config.toml
n_layer = 11
d_model = 160
n_head = 2
n_kv_head = 2
head_dim = 64
d_mlp = 448
vocab_size = 7817
activation = "swiglu"
norm = "rmsnorm"
norm_place = "pre"
norm_eps = 1e-05
positions = "rope"
rope_base = 10000.0
rope_fraction = 1.0
qk_norm = false
attn_scale = 0.125
bias = "none"
tie_embeddings = false
parallel_block = false
init = "normal"
init_std_qkv = 0.0455
init_std_o = 0.0108
init_std_up = 0.0455
init_std_down = 0.00579
optimizer = "soap_variant"
lr = 0.006
beta1 = 0.95
beta2 = 0.99
weight_decay = 0.034
lr_head = 0.00826
warmup_steps = 200
schedule = "wsd"
decay_fraction = 1.0
decay_shape = "linear"
final_lr_fraction = 0.0
batch_tokens = 16384
seq_len = 1024
doc_mask = true
train_tokens = 84330000
steps = 5148
dataset = "wikipedia_en"
Each number is 50 + 12 x the weight over the matrix's rms, rounded and kept within 0 to 99. Layers, rows and columns count from 0.

# down: layer 8 MLP down (transposed), 448x160, rms 0.173, rows 322-350, columns 80-159
# gate: layer 8 MLP gate, 448x160, rms 0.185, rows 323-350, columns 80-159
# up: layer 8 MLP up, 448x160, rms 0.176, rows 323-350, columns 80-159
down322:42 56 46 37 48 52 45 47 58 45 55 47 69 38 64 39 42 69 47 43 28 61 55 29 41 58 50 39 53 54 69 61 54 42 50 34 52 46 55 51 65 58 59 57 76 57 33 54 60 54 46 43 63 63 43 50 45 52 56 73 42 44 35 39 66 46 51 34 40 27 49 46 49 43 50 56 40 60 43 43
gate323:47 51 60 32 46 45 34 67 66 47 39 57 49 54 37 52 35 56 32 40 61 25 57 31 56 75 56 47 57 54 44 52 52 58 69 33 43 64 80 78 70 75 70 50 41 58 53 27 30 44 38 52 67 84 30 44 54 34 35 63 57 46 59 62 47 55 55 51 42 62 46 57 49 48 46 49 69 39 60 53
up323:69 44 52 56 83 67 60 71 61 45 42 56 63 54 43 59 59 29 58 53 45 44 47 51 39 60 59 48 45 41 62 58 37 63 50 52 35 55 41 47 68 38 34 40 44 42 36 40 54 80 43 63 45 46 49 47 38 74 39 44 48 55 42 36 38 41 57 66 43 53 64 34 48 62 56 55 55 64 50 61
down323:52 63 80 52 58 57 42 59 70 55 53 49 50 37 47 41 42 37 28 61 63 37 34 42 67 41 64 55 45 57 47 37 39 57 61 58 51 60 31 73 61 72 65 54 42 42 58 50 49 41 39 64 29 53 42 47 35 60 53 47 39 34 55 43 44 52 64 52 43 61 63 57 63 36 43 44 81 47 51 53
gate324:16 53 66 47 47 60 50 33 64 56 61 42 55 45 44 61 33 32 42 40 58 50 33 28 47 63 63 68 31 46 60 36 58 44 28 39 49 67 37 55 40 64 60 57 43 46 55 56 55 57 57 47 11 61 46 36 60 45 47 41 40 26 50 43 47 54 62 49 60 31 28 50 25 56 52 53 64 74 54 59
up324:65 28 55 52 63 71 51 43 49 53 56 49 32 34 50 46 23 29 36 58 23 69 68 50 49 43 48 65 50 61 65 51 42 55 55 36 38 60 36 46 43 69 58 69 56 78 68 54 42 51 40 60 43 49 51 50 59 36 43 55 41 53 73 45 45 66 41 66 30 20 50 49 44 60 70 57 37 60 51 51
down324:14 56 57 38 42 54 46 49 65 76 47 51 55 52 39 61 32 39 31 57 64 61 40 50 39 66 59 52 56 70 70 62 81 35 55 46 28 65 45 42 44 59 67 57 53 26 37 57 29 43 58 59 40 48 58 45 46 39 53 29 43 47 44 49 24 51 56 52 36 65 37 76 31 45 36 56 62 51 35 43
gate325:64 31 55 52 26 42 59 43 53 26 45 53 61 36 89 45 63 36 54 50 59 52 43 35 68 49 41 50 32 44 54 45 82 51 51 45 38 47 40 52 65 26 61 47 34 37 46 48 31 47 53 30 44 61 46 62 61 70 75 29 64 55 52 58 42 54 48 26 29 40 67 41 45 43 63 42 34 45 57 43
up325:43 38 45 42 48 57 34 51 72 34 38 59 50 79 49 61 52 49 36 76 42 23 55 89 38 71 55 42 45 40 66 39 62 57 48 62 61 74 55 49 50 56 44 60 68 80 68 29 25 52 62 65 44 48 49 37 42 36 59 59 38 57 53 33 61 52 55 41 52 54 39 73 63 61 38 63 63 47 46 16
down325:38 70 29 49 32 40 41 31 45 75 49 51 51 42 65 50 56 67 67 54 31 56 38 48 45 42 39 39 34 45 47 64 36 65 44 62 49 37 48 75 40 52 49 47 54 41 42 62 60 51 50 46 41 49 60 44 54 42 55 51 42 60 68 38 51 57 39 72 50 39 38 38 86 25 62 40 45 49 62 61
gate326:59 53 51 55 43 59 50 46 61 43 43 49 55 62 62 50 42 41 48 51 74 47 64 44 71 52 32 41 47 48 54 43 60 48 49 42 56 32 36 63 58 70 58 51 41 59 45 66 54 43 20 33 48 45 65 32 55 60 46 31 45 42 53 68 36 41 53 46 27 61 33 61 53 32 61 45 65 41 71 62
up326:40 55 62 49 44 56 37 30 50 54 41 48 48 61 52 52 52 48 55 49 31 46 41 35 37 35 54 38 54 33 52 60 56 70 44 52 44 32 47 48 49 60 60 40 35 41 58 65 76 71 57 45 69 60 57 64 65 52 48 68 40 56 53 50 45 53 50 50 47 49 56 50 44 66 55 72 57 38 40 27
down326:28 31 43 61 70 33 48 39 55 48 49 63 72 58 44 37 60 51 41 68 42 46 42 43 50 52 54 40 59 60 43 45 52 45 55 43 49 58 71 32 72 48 36 44 52 39 52 37 46 52 57 58 68 48 65 53 41 42 45 56 46 70 34 46 32 33 43 72 40 59 41 24 46 47 60 37 64 32 60 53
gate327:52 54 55 54 68 46 51 73 60 45 53 28 54 50 62 47 59 44 53 66 51 33 60 47 63 70 31 76 18 59 85 45 49 47 58 61 37 59 42 80 46 52 42 44 35 56 35 16 29 36 42 34 53 54 57 39 54 59 44 41 52 39 59 38 39 33 41 46 27 68 61 52 50 50 65 64 53 69 70 57
up327:65 36 66 50 69 72 39 48 62 21 20 24 49 44 48 60 59 60 44 48 67 59 47 31 53 45 43 36 41 39 61 54 58 60 49 30 50 47 38 56 45 44 30 53 40 43 48 49 40 59 58 61 62 65 58 50 50 61 46 60 39 43 38 62 48 43 27 73 62 42 54 71 51 38 66 70 40 52 47 41
down327:59 27 55 65 42 41 38 60 46 36 59 35 65 39 38 43 54 39 44 25 58 59 27 31 55 57 65 31 53 37 45 49 44 47 43 37 45 43 45 47 41 18 55 64 49 33 49 49 52 53 58 69 56 53 67 60 48 38 39 62 56 48 35 35 35 32 20 45 35 33 55 52 37 50 50 48 64 41 34 37
gate328:61 41 49 41 56 39 65 53 47 63 49 38 47 43 51 56 54 64 68 40 42 52 53 53 78 47 40 50 51 67 43 51 50 45 45 69 59 60 61 73 36 46 70 59 66 49 55 51 63 44 48 52 55 47 56 55 52 23 48 42 47 71 68 64 45 57 92 54 52 44 38 38 59 84 42 51 63 49 70 64
up328:46 75 36 54 64 49 65 38 49 43 23 52 49 52 41 56 47 41 37 59 48 39 56 39 54 25 46 51 75 43 27 68 33 32 60 59 78 65 39 42 38 60 55 34 47 43 36 51 42 40 57 64 61 34 56 74 69 41 33 32 72 73 28 35 51 36 64 49 48 59 36 38 48 65 35 32 58 59 50 82
down328:62 54 66 55 61 28 51 41 48 51 27 53 37 36 38 76 52 49 34 58 51 40 62 45 72 50 79 39 46 51 47 47 38 49 56 55 69 72 68 36 29 54 42 41 57 56 65 54 65 34 30 55 44 56 32 49 56 40 74 39 47 63 41 52 38 55 63 43 50 56 69 39 72 75 70 38 52 73 10 50
gate329:62 36 34 38 46 60 40 52 51 69 48 40 54 41 46 50 59 52 77 44 41 53 48 51 46 52 49 57 53 54 57 81 55 61 42 55 24 61 46 56 57 38 39 49 54 42 78 51 30 44 51 48 60 66 45 36 43 37 37 58 38 62 43 62 35 42 39 44 61 53 46 78 43 31 58 33 50 49 43 62
up329:23 56 41 70 45 42 54 47 40 64 46 40 38 40 47 27 45 55 76 52 52 56 64 41 50 81 65 50 41 58 66 45 41 69 68 61 56 42 56 43 66 51 49 56 58 54 60 58 58 51 55 40 49 53 58 50 51 69 63 30 53 53 69 54 44 51 33 51 63 62 36 41 39 49 62 29 46 48 50 41
down329:52 53 48 67 56 25 49 35 48 54 66 59 56 55 54 33 68 51 47 43 78 48 52 35 72 51 50 61 50 63 50 30 75 46 40 41 67 64 49 39 54 65 53 42 59 52 64 40 46 56 56 69 50 51 66 38 49 46 48 62 35 59 67 50 62 67 65 47 36 62 45 52 58 42 50 52 38 52 44 33
gate330:32 55 42 73 45 44 65 40 72 69 60 33 44 72 69 44 46 53 51 39 45 57 58 50 64 39 63 43 47 62 49 31 53 62 62 34 67 54 37 33 51 66 47 32 41 16 60 56 30 47 31 66 38 56 59 54 68 43 46 61 53 46 52 42 40 67 64 43 70 65 41 46 51 50 49 45 52 51 70 55
up330:45 35 41 31 30 36 51 37 44 69 51 46 36 42 33 60 17 48 64 34 42 52 24 72 59 66 68 38 38 46 45 51 68 65 56 52 35 73 48 64 41 48 61 35 35 33 39 43 29 38 41 44 68 63 47 34 57 48 62 71 54 60 55 54 45 60 53 57 32 54 36 52 53 75 64 56 39 53 45 52
down330:61 51 34 40 54 62 50 37 73 24 51 34 59 53 56 44 50 43 35 46 53 42 70 37 46 38 42 54 47 80 64 67 37 53 68 33 50 31 67 70 64 41 51 36 40 65 50 50 56 53 61 45 51 41 38 34 42 65 29 42 65 64 49 49 30 58 68 40 60 44 35 58 59 59 43 51 74 22 35 65
gate331:37 64 44 58 56 52 64 42 49 48 54 69 69 74 60 33 51 37 57 63 61 42 65 59 57 37 62 55 53 48 40 48 20 71 81 61 43 53 51 58 48 44 44 51 37 55 52 67 37 56 39 49 30 53 41 60 43 46 31 57 47 49 52 48 40 40 55 73 45 31 40 38 45 50 38 45 44 44 56 42
up331:30 40 56 44 74 61 75 59 39 38 53 62 60 45 59 48 37 51 57 60 51 65 29 36 49 70 44 77 23 37 53 51 55 72 53 46 43 48 36 67 55 24 66 44 48 61 69 62 47 51 63 45 52 54 56 60 58 28 50 50 25 64 41 47 29 45 43 58 59 57 68 57 39 30 37 39 34 29 44 69
down331:77 49 46 51 45 46 45 66 44 49 42 56 62 54 51 50 52 29 53 53 64 55 61 46 38 46 48 51 34 33 73 61 45 54 63 43 38 33 56 59 32 71 57 58 52 42 57 49 65 44 52 30 47 49 56 56 40 61 48 48 59 45 63 64 47 36 54 63 65 53 29 45 34 60 36 49 36 36 57 43
gate332:51 49 58 46 39 42 31 20 54 43 55 54 60 34 53 38 49 46 35 49 43 45 39 55 49 48 29 32 54 38 55 59 43 47 39 61 50 47 39 40 61 80 60 47 60 56 35 28 49 49 57 66 52 53 51 75 42 56 37 51 42 47 48 45 65 56 35 55 53 55 61 53 46 55 66 64 49 51 58 44
up332:40 52 34 44 52 34 44 50 22 66 45 54 38 63 34 67 53 56 57 49 58 35 64 46 54 50 42 58 47 41 85 36 62 52 45 31 34 59 60 68 58 32 47 71 67 41 65 61 41 46 36 44 27 57 38 34 60 47 48 41 34 39 40 45 44 32 54 49 57 44 30 58 51 64 51 45 51 58 51 49
down332:72 56 57 53 42 47 34 67 53 47 47 72 52 55 26 48 46 68 53 38 47 39 60 36 35 46 49 71 60 54 23 60 57 44 52 59 62 59 42 24 47 28 35 38 65 57 54 44 40 50 63 57 46 58 50 66 46 43 55 36 27 40 45 65 49 69 39 55 56 48 50 43 50 41 52 46 49 61 65 52
gate333:67 34 58 30 51 57 43 35 45 64 59 43 44 35 55 42 37 58 33 56 51 41 61 43 49 48 64 54 48 14 26 74 42 55 70 43 49 63 51 53 45 50 65 37 60 64 49 53 46 64 42 68 67 52 55 46 51 41 42 63 59 42 53 74 43 30 57 20 52 73 53 45 39 34 50 79 32 31 43 42
up333:32 39 42 67 55 72 49 70 32 55 56 55 67 54 39 58 59 56 50 44 59 48 58 62 51 51 50 50 46 58 58 38 38 36 43 64 53 56 42 52 53 67 66 65 48 65 51 73 46 54 65 52 44 30 68 40 54 49 33 20 35 51 44 48 46 48 52 53 35 57 42 46 38 48 53 37 48 40 62 50
down333:62 58 49 75 32 36 57 43 48 49 48 35 55 41 65 47 64 50 71 63 55 58 41 44 62 23 40 69 53 52 75 49 61 52 58 51 60 44 62 63 44 55 46 43 46 38 59 50 67 43 32 57 45 57 40 53 77 28 39 47 36 67 57 37 29 44 69 57 59 41 62 33 39 68 40 40 36 61 52 56
gate334:39 60 45 54 64 41 54 32 50 52 45 58 21 63 33 47 41 27 52 44 58 48 44 74 39 60 72 67 63 67 41 77 37 44 56 52 61 64 43 55 56 31 46 41 50 40 39 56 43 53 45 48 61 57 43 54 41 41 40 59 39 54 52 56 50 43 59 62 52 43 72 54 58 27 62 53 52 41 71 46
up334:47 64 32 39 44 46 58 43 56 37 57 44 40 51 57 44 56 42 53 56 50 54 68 60 40 32 45 55 51 59 45 27 50 46 58 44 16 61 61 51 50 34 65 48 55 40 39 36 51 36 51 54 61 39 44 53 50 89 33 59 43 61 53 58 45 38 62 28 74 52 55 70 61 47 61 63 40 72 59 28
down334:57 44 51 51 34 40 42 41 49 57 74 69 42 47 37 49 65 31 63 30 23 65 53 67 42 54 49 66 41 64 34 53 49 47 47 48 50 39 59 44 43 26 61 59 56 52 58 51 35 44 54 81 52 64 41 24 54 85 54 58 54 48 54 57 29 50 63 56 58 65 59 49 58 24 42 56 42 53 30 51
gate335:54 57 56 48 62 47 64 74 46 50 55 43 45 55 36 41 44 44 47 48 33 63 51 66 56 67 59 63 35 55 37 42 54 38 38 51 53 63 74 25 50 46 50 44 54 34 41 53 50 55 46 63 33 34 38 40 46 56 37 88 53 48 39 44 47 46 63 65 40 42 46 38 66 41 64 54 69 54 51 56
up335:58 25 45 59 65 67 44 56 42 59 49 47 42 59 53 40 47 30 48 41 59 50 44 64 20 67 69 40 43 50 38 56 49 45 49 31 35 37 56 34 56 24 32 66 44 43 57 20 34 43 45 44 43 49 46 62 37 46 55 34 55 45 47 61 38 33 51 56 43 60 59 47 38 37 44 49 45 49 57 63
down335:57 42 55 57 64 42 41 58 51 30 45 50 77 58 40 70 66 25 51 48 34 53 46 48 28 42 50 66 56 64 50 49 53 30 32 37 57 58 24 33 46 54 67 59 41 50 48 29 40 54 51 55 40 53 45 64 58 39 49 42 37 62 67 40 59 51 59 45 42 51 61 87 53 48 39 38 52 19 25 65
gate336:59 42 52 45 56 00 33 36 23 70 48 46 52 69 71 54 55 46 39 31 62 52 63 47 48 70 49 55 51 52 52 55 56 66 61 67 52 27 70 31 45 61 54 42 63 34 51 43 59 22 36 21 51 64 66 53 67 41 36 42 79 89 55 65 48 46 27 44 54 61 33 24 46 51 58 62 57 60 71 65
up336:46 39 71 48 50 19 46 64 66 46 50 34 41 69 51 79 39 40 42 39 32 27 31 61 36 60 41 51 66 55 45 41 48 49 41 59 73 68 44 55 50 67 61 53 78 56 36 32 42 57 64 60 39 65 32 67 50 43 54 74 42 76 54 50 57 52 39 25 65 29 45 41 48 39 54 41 69 82 48 44
down336:57 56 74 31 38 62 45 45 40 66 33 40 59 38 52 73 35 37 28 35 46 38 49 66 36 41 67 65 55 27 44 60 56 41 50 64 54 42 29 50 37 46 47 45 38 44 43 40 31 43 46 44 53 54 39 66 28 55 23 40 38 51 45 52 55 46 43 54 64 57 59 40 27 50 47 61 34 49 29 66
gate337:43 59 36 43 73 40 42 54 50 55 58 48 54 60 38 60 26 43 45 37 47 43 58 38 41 44 52 48 49 50 77 46 42 59 65 43 54 55 58 40 53 52 48 24 50 38 45 60 43 55 64 52 54 65 40 34 66 45 38 59 46 46 55 49 49 55 47 65 55 30 50 44 53 57 50 62 58 58 54 46
up337:42 46 54 68 52 44 46 36 27 55 48 34 46 66 45 68 47 64 53 62 51 35 56 53 49 57 47 25 55 35 42 44 61 68 51 40 41 40 60 48 44 50 63 50 50 60 34 51 54 67 40 62 31 53 42 58 38 58 61 51 42 53 47 46 33 47 45 36 44 48 32 43 61 54 63 48 64 46 42 47
down337:40 35 57 64 50 53 47 69 54 68 45 72 51 60 44 56 55 49 44 48 56 67 43 52 70 50 45 49 65 30 69 52 40 48 54 52 45 25 40 55 40 40 50 21 47 57 56 69 53 31 74 44 42 36 38 62 32 66 23 50 40 55 48 55 40 40 45 41 56 56 36 51 53 61 62 28 43 53 52 45
gate338:58 59 72 45 67 38 43 46 52 55 42 40 81 57 58 61 46 59 29 35 42 41 41 33 61 56 55 57 54 43 51 69 57 64 57 61 42 64 46 58 34 48 39 39 37 46 57 49 45 72 57 82 74 31 35 25 37 55 27 35 56 51 43 48 67 61 56 68 43 45 47 66 74 61 58 35 59 46 54 60
up338:59 53 33 34 32 71 35 41 36 38 44 40 56 46 55 53 63 38 48 45 38 50 49 55 85 45 69 44 48 37 58 70 52 40 68 52 51 39 46 59 50 64 59 52 61 37 47 67 51 63 49 43 45 52 31 42 68 40 38 49 51 39 50 57 69 49 40 53 51 53 57 64 59 60 48 59 50 55 49 58
down338:80 66 49 32 44 36 45 55 59 53 42 44 34 59 65 55 52 57 70 43 59 52 43 44 31 53 41 28 60 64 63 66 72 67 43 43 49 63 53 51 46 30 42 55 42 61 65 42 42 41 63 50 57 33 81 59 57 51 45 47 42 48 52 42 48 55 64 41 72 24 54 67 64 52 53 46 34 49 50 37
gate339:51 20 51 70 46 37 46 39 52 41 67 47 42 48 76 49 42 52 50 52 50 41 72 67 53 45 32 28 47 49 53 34 49 46 36 48 38 50 41 24 39 67 51 35 70 47 50 61 63 39 28 70 51 70 27 62 61 62 59 63 78 63 36 27 50 57 57 43 50 40 51 31 52 39 43 53 80 63 73 65
up339:24 58 49 29 43 37 65 53 42 61 55 41 46 72 64 14 31 42 27 54 40 55 55 52 70 35 51 58 47 39 26 57 60 45 55 45 44 59 42 60 52 49 58 61 47 68 59 64 49 33 35 32 48 49 56 51 42 54 47 54 61 40 56 57 53 40 55 41 41 68 38 29 72 30 62 38 63 67 41 38
down339:37 19 47 43 55 65 38 75 53 62 51 45 59 50 61 58 48 42 40 59 26 32 48 42 26 62 79 72 47 63 47 49 47 28 49 64 60 50 37 34 67 60 52 39 32 61 48 44 44 54 32 56 35 42 57 43 57 57 52 40 39 31 76 42 59 60 59 44 40 45 33 53 66 53 53 50 57 45 84 51
gate340:56 34 48 56 47 50 51 49 57 50 49 58 39 55 52 36 52 55 53 43 51 51 55 31 71 47 81 59 78 52 26 72 50 34 34 65 37 51 52 52 74 57 54 49 67 47 44 51 64 34 51 50 46 63 54 71 75 57 47 54 45 64 42 30 43 45 55 59 34 45 47 67 41 43 50 63 40 49 34 33
up340:53 46 46 43 58 50 39 62 54 25 56 61 51 42 45 63 52 42 56 54 46 47 46 39 40 43 41 57 78 62 41 30 60 52 44 36 33 52 61 32 52 57 50 42 65 51 25 42 41 29 42 48 47 64 57 47 48 39 29 38 29 32 77 64 58 52 41 57 65 50 71 46 32 57 46 53 64 28 46 46
down340:27 37 63 62 62 41 59 60 46 55 66 48 61 64 57 55 65 43 31 65 51 70 49 40 52 60 49 36 56 65 58 37 46 52 48 46 68 26 69 33 25 60 46 61 58 53 41 58 34 65 61 39 69 36 65 43 41 52 45 49 36 72 53 33 43 34 59 73 42 51 42 52 54 48 43 56 41 34 38 51
gate341:31 55 60 47 70 31 38 42 41 47 43 55 41 44 40 32 47 35 44 50 43 50 32 43 47 45 62 52 44 54 32 61 61 75 28 44 58 42 39 51 51 46 49 31 49 26 53 58 28 50 49 47 41 36 66 53 54 41 26 38 41 37 45 45 34 53 62 53 48 44 63 30 56 34 34 50 57 42 50 36
up341:32 48 42 53 45 36 44 34 54 30 42 61 70 24 46 44 35 46 31 27 26 46 33 58 43 45 68 47 64 44 42 52 59 54 17 54 29 36 69 31 61 54 43 58 46 53 45 64 44 47 43 50 48 53 40 47 54 40 51 77 45 51 38 47 43 61 61 63 73 60 50 69 38 69 42 68 54 54 22 28
down341:43 74 32 63 50 41 36 33 46 68 59 66 42 29 48 54 47 56 58 55 53 73 55 43 40 52 51 69 58 50 51 61 80 43 31 49 61 49 31 75 48 58 58 51 44 50 53 28 35 51 42 61 55 58 29 52 43 34 56 33 46 57 60 31 49 63 55 59 45 51 58 27 67 40 64 84 64 43 65 43
gate342:34 40 18 42 45 34 49 43 45 53 43 63 51 51 54 57 38 49 60 55 57 39 60 49 42 57 60 62 45 36 45 43 44 51 47 47 39 62 46 70 56 60 40 30 41 43 38 54 44 55 40 69 54 30 39 54 67 52 39 50 32 55 51 51 29 39 54 25 51 57 76 43 55 43 46 61 57 41 47 57
up342:45 48 44 51 52 52 38 39 61 39 57 59 47 53 54 60 46 21 51 37 66 53 53 62 50 41 49 52 38 64 65 54 53 56 63 59 49 35 52 64 49 52 48 52 69 46 52 37 62 38 42 44 42 66 54 43 61 51 52 45 61 35 51 50 65 46 83 57 41 31 57 49 60 73 35 37 46 51 42 75
down342:50 52 59 66 62 47 73 19 32 36 43 42 55 47 52 49 58 45 59 57 47 61 41 51 58 23 47 50 51 58 77 66 59 49 51 32 73 45 68 43 32 88 39 49 43 59 36 58 57 48 59 62 47 54 48 39 58 61 46 50 38 65 36 48 30 33 42 54 62 49 59 51 65 40 52 37 58 40 53 60
gate343:46 53 49 66 63 37 49 52 36 63 36 41 18 82 44 41 49 39 54 32 36 67 56 34 55 70 31 64 50 45 28 51 58 39 46 53 68 50 64 59 56 57 53 52 70 38 67 57 52 46 36 42 47 51 61 44 23 48 62 54 46 53 49 55 62 38 47 34 54 42 31 61 43 33 48 35 54 39 48 66
up343:49 45 26 55 18 26 36 55 59 36 70 44 82 69 34 54 62 33 55 21 48 53 34 42 63 45 55 36 50 65 66 34 57 63 37 58 50 49 53 65 55 68 43 60 40 41 49 52 48 58 45 46 60 50 52 38 68 42 36 37 54 52 33 58 39 57 55 44 44 60 37 59 60 66 49 45 48 60 51 38
down343:58 41 35 66 49 48 58 40 54 47 75 68 44 38 38 50 50 59 52 65 69 52 47 30 66 37 34 34 33 38 60 59 29 65 49 51 71 56 24 61 33 24 19 64 43 38 53 39 34 37 69 50 53 47 57 58 54 67 55 43 57 57 52 39 50 63 46 61 69 44 58 57 30 47 67 57 62 34 43 53
gate344:37 54 56 56 48 49 46 41 50 54 52 39 34 55 49 36 57 42 52 71 23 57 63 40 67 63 38 56 46 56 35 49 56 53 49 36 42 60 48 78 41 61 54 57 48 31 49 59 39 45 58 47 44 32 52 66 47 53 47 51 67 74 58 55 53 52 65 49 58 41 61 52 34 56 68 65 53 56 59 44
up344:77 33 46 41 50 39 57 66 29 38 46 30 50 23 59 60 36 43 66 19 59 52 35 37 38 36 37 46 61 63 53 34 48 38 60 59 58 59 36 38 28 47 51 65 56 58 40 61 50 51 56 70 51 56 68 39 53 54 45 65 31 41 41 54 57 66 35 53 39 75 17 52 65 39 49 65 33 57 48 51
down344:46 53 51 47 55 65 49 14 56 69 56 46 64 51 46 27 60 61 37 82 30 44 75 38 53 67 40 50 34 50 75 57 39 48 44 48 33 57 53 95 53 64 33 61 51 42 50 50 51 42 54 41 34 29 44 65 30 42 42 34 43 70 51 68 49 57 54 62 60 50 75 36 43 49 51 48 51 52 37 51
gate345:34 68 35 46 59 67 73 44 70 46 39 51 65 41 69 65 39 38 45 61 66 56 54 58 56 34 32 49 45 48 72 10 56 46 57 55 40 55 36 35 58 29 58 37 45 42 47 67 47 68 52 55 48 28 45 59 36 60 32 43 52 59 51 55 45 36 18 51 50 37 44 57 28 46 54 36 64 61 69 53
up345:59 62 60 67 48 34 55 56 26 71 41 40 50 50 56 57 48 45 50 57 44 64 71 63 49 55 57 44 25 35 70 35 67 65 47 61 46 47 36 56 51 45 47 52 53 41 65 49 74 59 43 49 51 36 59 55 47 35 46 20 67 69 50 62 60 32 78 34 57 42 53 27 43 62 45 37 55 84 65 52
down345:61 24 64 49 51 33 57 74 37 67 63 31 59 55 67 44 46 56 58 48 26 53 44 53 29 50 49 56 44 30 68 46 73 30 69 56 51 35 53 52 56 39 48 58 43 54 30 37 44 62 59 62 25 56 45 46 60 39 70 57 57 44 47 44 45 46 64 50 37 66 76 63 49 39 60 55 40 50 44 57
gate346:31 63 36 23 72 42 41 50 41 45 60 44 40 54 41 66 54 30 27 66 60 62 52 45 54 44 63 48 66 62 60 56 55 43 62 47 68 52 40 54 35 77 46 54 66 55 68 59 52 52 33 66 45 39 59 34 59 65 53 60 48 77 73 64 49 44 47 44 66 33 68 55 39 42 48 56 67 55 56 49
up346:65 40 28 49 38 59 46 50 56 69 33 59 34 59 37 32 42 57 55 60 55 51 61 57 68 51 41 84 58 52 54 51 35 47 67 44 35 46 65 66 58 58 42 36 55 52 47 54 52 39 43 47 49 46 22 82 67 42 69 47 45 58 59 51 59 58 59 53 41 50 39 31 67 52 57 62 59 59 57 75
down346:56 46 54 57 49 29 57 36 53 63 32 35 60 43 48 50 44 59 63 13 47 44 58 49 61 55 39 66 56 53 29 50 48 46 32 69 40 49 48 41 73 72 65 52 42 43 74 35 72 41 53 54 71 51 47 73 52 29 52 57 28 48 37 58 52 37 52 23 55 51 34 43 41 44 54 55 59 64 51 33
gate347:56 33 52 42 76 48 41 28 72 25 45 50 43 34 55 53 24 27 53 53 58 56 43 51 57 83 49 48 32 51 47 53 56 56 35 62 67 66 47 58 56 58 54 73 59 49 66 50 48 33 32 71 47 24 47 60 59 64 38 56 47 59 69 44 62 49 47 62 44 52 28 55 61 58 66 62 37 69 19 35
up347:56 61 46 52 65 39 39 41 75 53 33 66 51 42 62 44 69 48 25 42 28 59 38 69 55 41 43 56 61 38 70 51 65 47 46 61 69 42 33 50 46 55 48 49 43 50 58 57 50 53 73 35 38 33 57 45 38 52 37 57 39 61 46 51 58 67 34 40 41 46 54 53 55 71 35 72 61 46 41 44
down347:34 57 40 38 39 58 75 61 46 70 51 37 45 64 43 62 62 54 64 47 55 53 76 41 75 52 51 44 51 67 56 48 46 51 57 63 59 26 50 56 47 69 36 37 60 47 36 46 93 77 42 48 56 45 23 58 48 58 25 39 78 47 39 44 42 42 72 58 46 39 63 31 37 56 43 48 48 29 41 51
gate348:55 55 62 48 61 59 59 35 44 52 34 35 49 42 55 33 53 33 61 51 59 52 55 42 69 55 44 37 41 64 39 53 51 42 44 58 76 54 55 50 43 50 50 35 49 57 64 39 68 42 57 72 55 50 62 65 69 61 55 53 50 73 60 48 66 57 40 41 56 53 34 38 35 54 71 30 31 32 50 60
up348:45 57 71 57 38 63 54 50 42 44 29 62 38 62 35 32 53 48 58 70 35 33 62 47 48 49 52 59 51 15 30 52 66 64 49 33 50 50 67 57 61 18 65 57 42 36 45 64 58 40 41 43 64 32 34 48 58 24 46 43 54 53 53 47 42 45 32 49 60 48 46 52 63 57 54 42 40 37 50 56
down348:50 33 37 55 38 66 32 58 53 44 52 45 39 28 67 13 54 53 56 60 69 51 53 46 42 49 46 55 68 45 65 36 39 45 47 61 65 53 61 46 39 55 40 46 44 71 41 47 81 53 45 30 31 54 53 74 45 52 70 53 57 67 20 44 53 43 42 48 72 65 49 39 29 35 58 50 38 59 55 29
gate349:51 35 54 42 47 50 54 49 47 40 47 55 30 68 60 67 45 62 39 60 52 31 54 49 37 47 45 29 43 62 47 53 41 51 50 45 51 47 74 79 57 56 43 42 59 45 29 46 49 51 37 49 64 59 39 35 56 61 36 48 30 69 58 49 44 42 39 65 30 39 55 32 43 35 56 48 40 61 52 55
up349:41 41 54 41 59 54 36 44 57 49 38 63 54 58 41 35 46 53 41 49 58 55 58 54 41 50 52 45 40 51 52 45 47 68 54 40 41 45 52 46 50 41 50 46 47 54 65 65 63 57 35 34 55 91 55 54 41 56 39 52 60 57 55 40 49 43 43 65 42 63 54 62 60 55 61 56 45 68 42 59
down349:51 49 39 66 44 56 56 71 48 58 57 53 75 43 31 49 38 64 48 62 51 68 65 53 41 58 43 45 67 48 48 46 70 42 62 78 53 55 34 42 67 39 41 25 38 37 59 52 55 51 46 41 61 37 60 55 57 67 36 42 66 40 44 50 70 55 43 31 44 60 60 56 59 56 56 63 48 56 66 55
gate350:60 63 85 62 68 45 72 65 49 64 52 35 46 58 40 49 41 56 55 43 41 38 56 51 61 46 61 66 50 50 49 41 37 47 45 38 47 42 40 36 58 47 49 69 80 58 49 38 53 54 47 46 31 58 53 38 64 52 26 58 53 37 48 41 39 41 52 43 66 34 47 42 50 46 43 29 34 59 52 56
up350:53 61 42 40 36 48 58 58 48 44 54 26 44 47 29 32 56 38 50 42 44 44 39 76 39 50 50 56 39 52 71 48 51 36 59 57 48 57 60 45 43 48 45 61 53 45 41 45 30 28 62 62 49 41 49 37 41 33 41 58 44 48 54 58 45 56 36 67 59 57 59 66 62 46 61 48 34 47 40 38
down350:59 52 65 60 44 49 55 31 32 51 35 58 50 33 48 46 67 49 37 51 47 50 49 57 47 56 51 48 50 41 63 52 82 38 50 44 64 53 63 56 60 80 57 57 55 37 65 53 68 44 58 54 56 67 53 46 60 37 55 44 55 15 41 60 53 38 39 45 61 63 60 62 51 88 31 60 58 49 48 71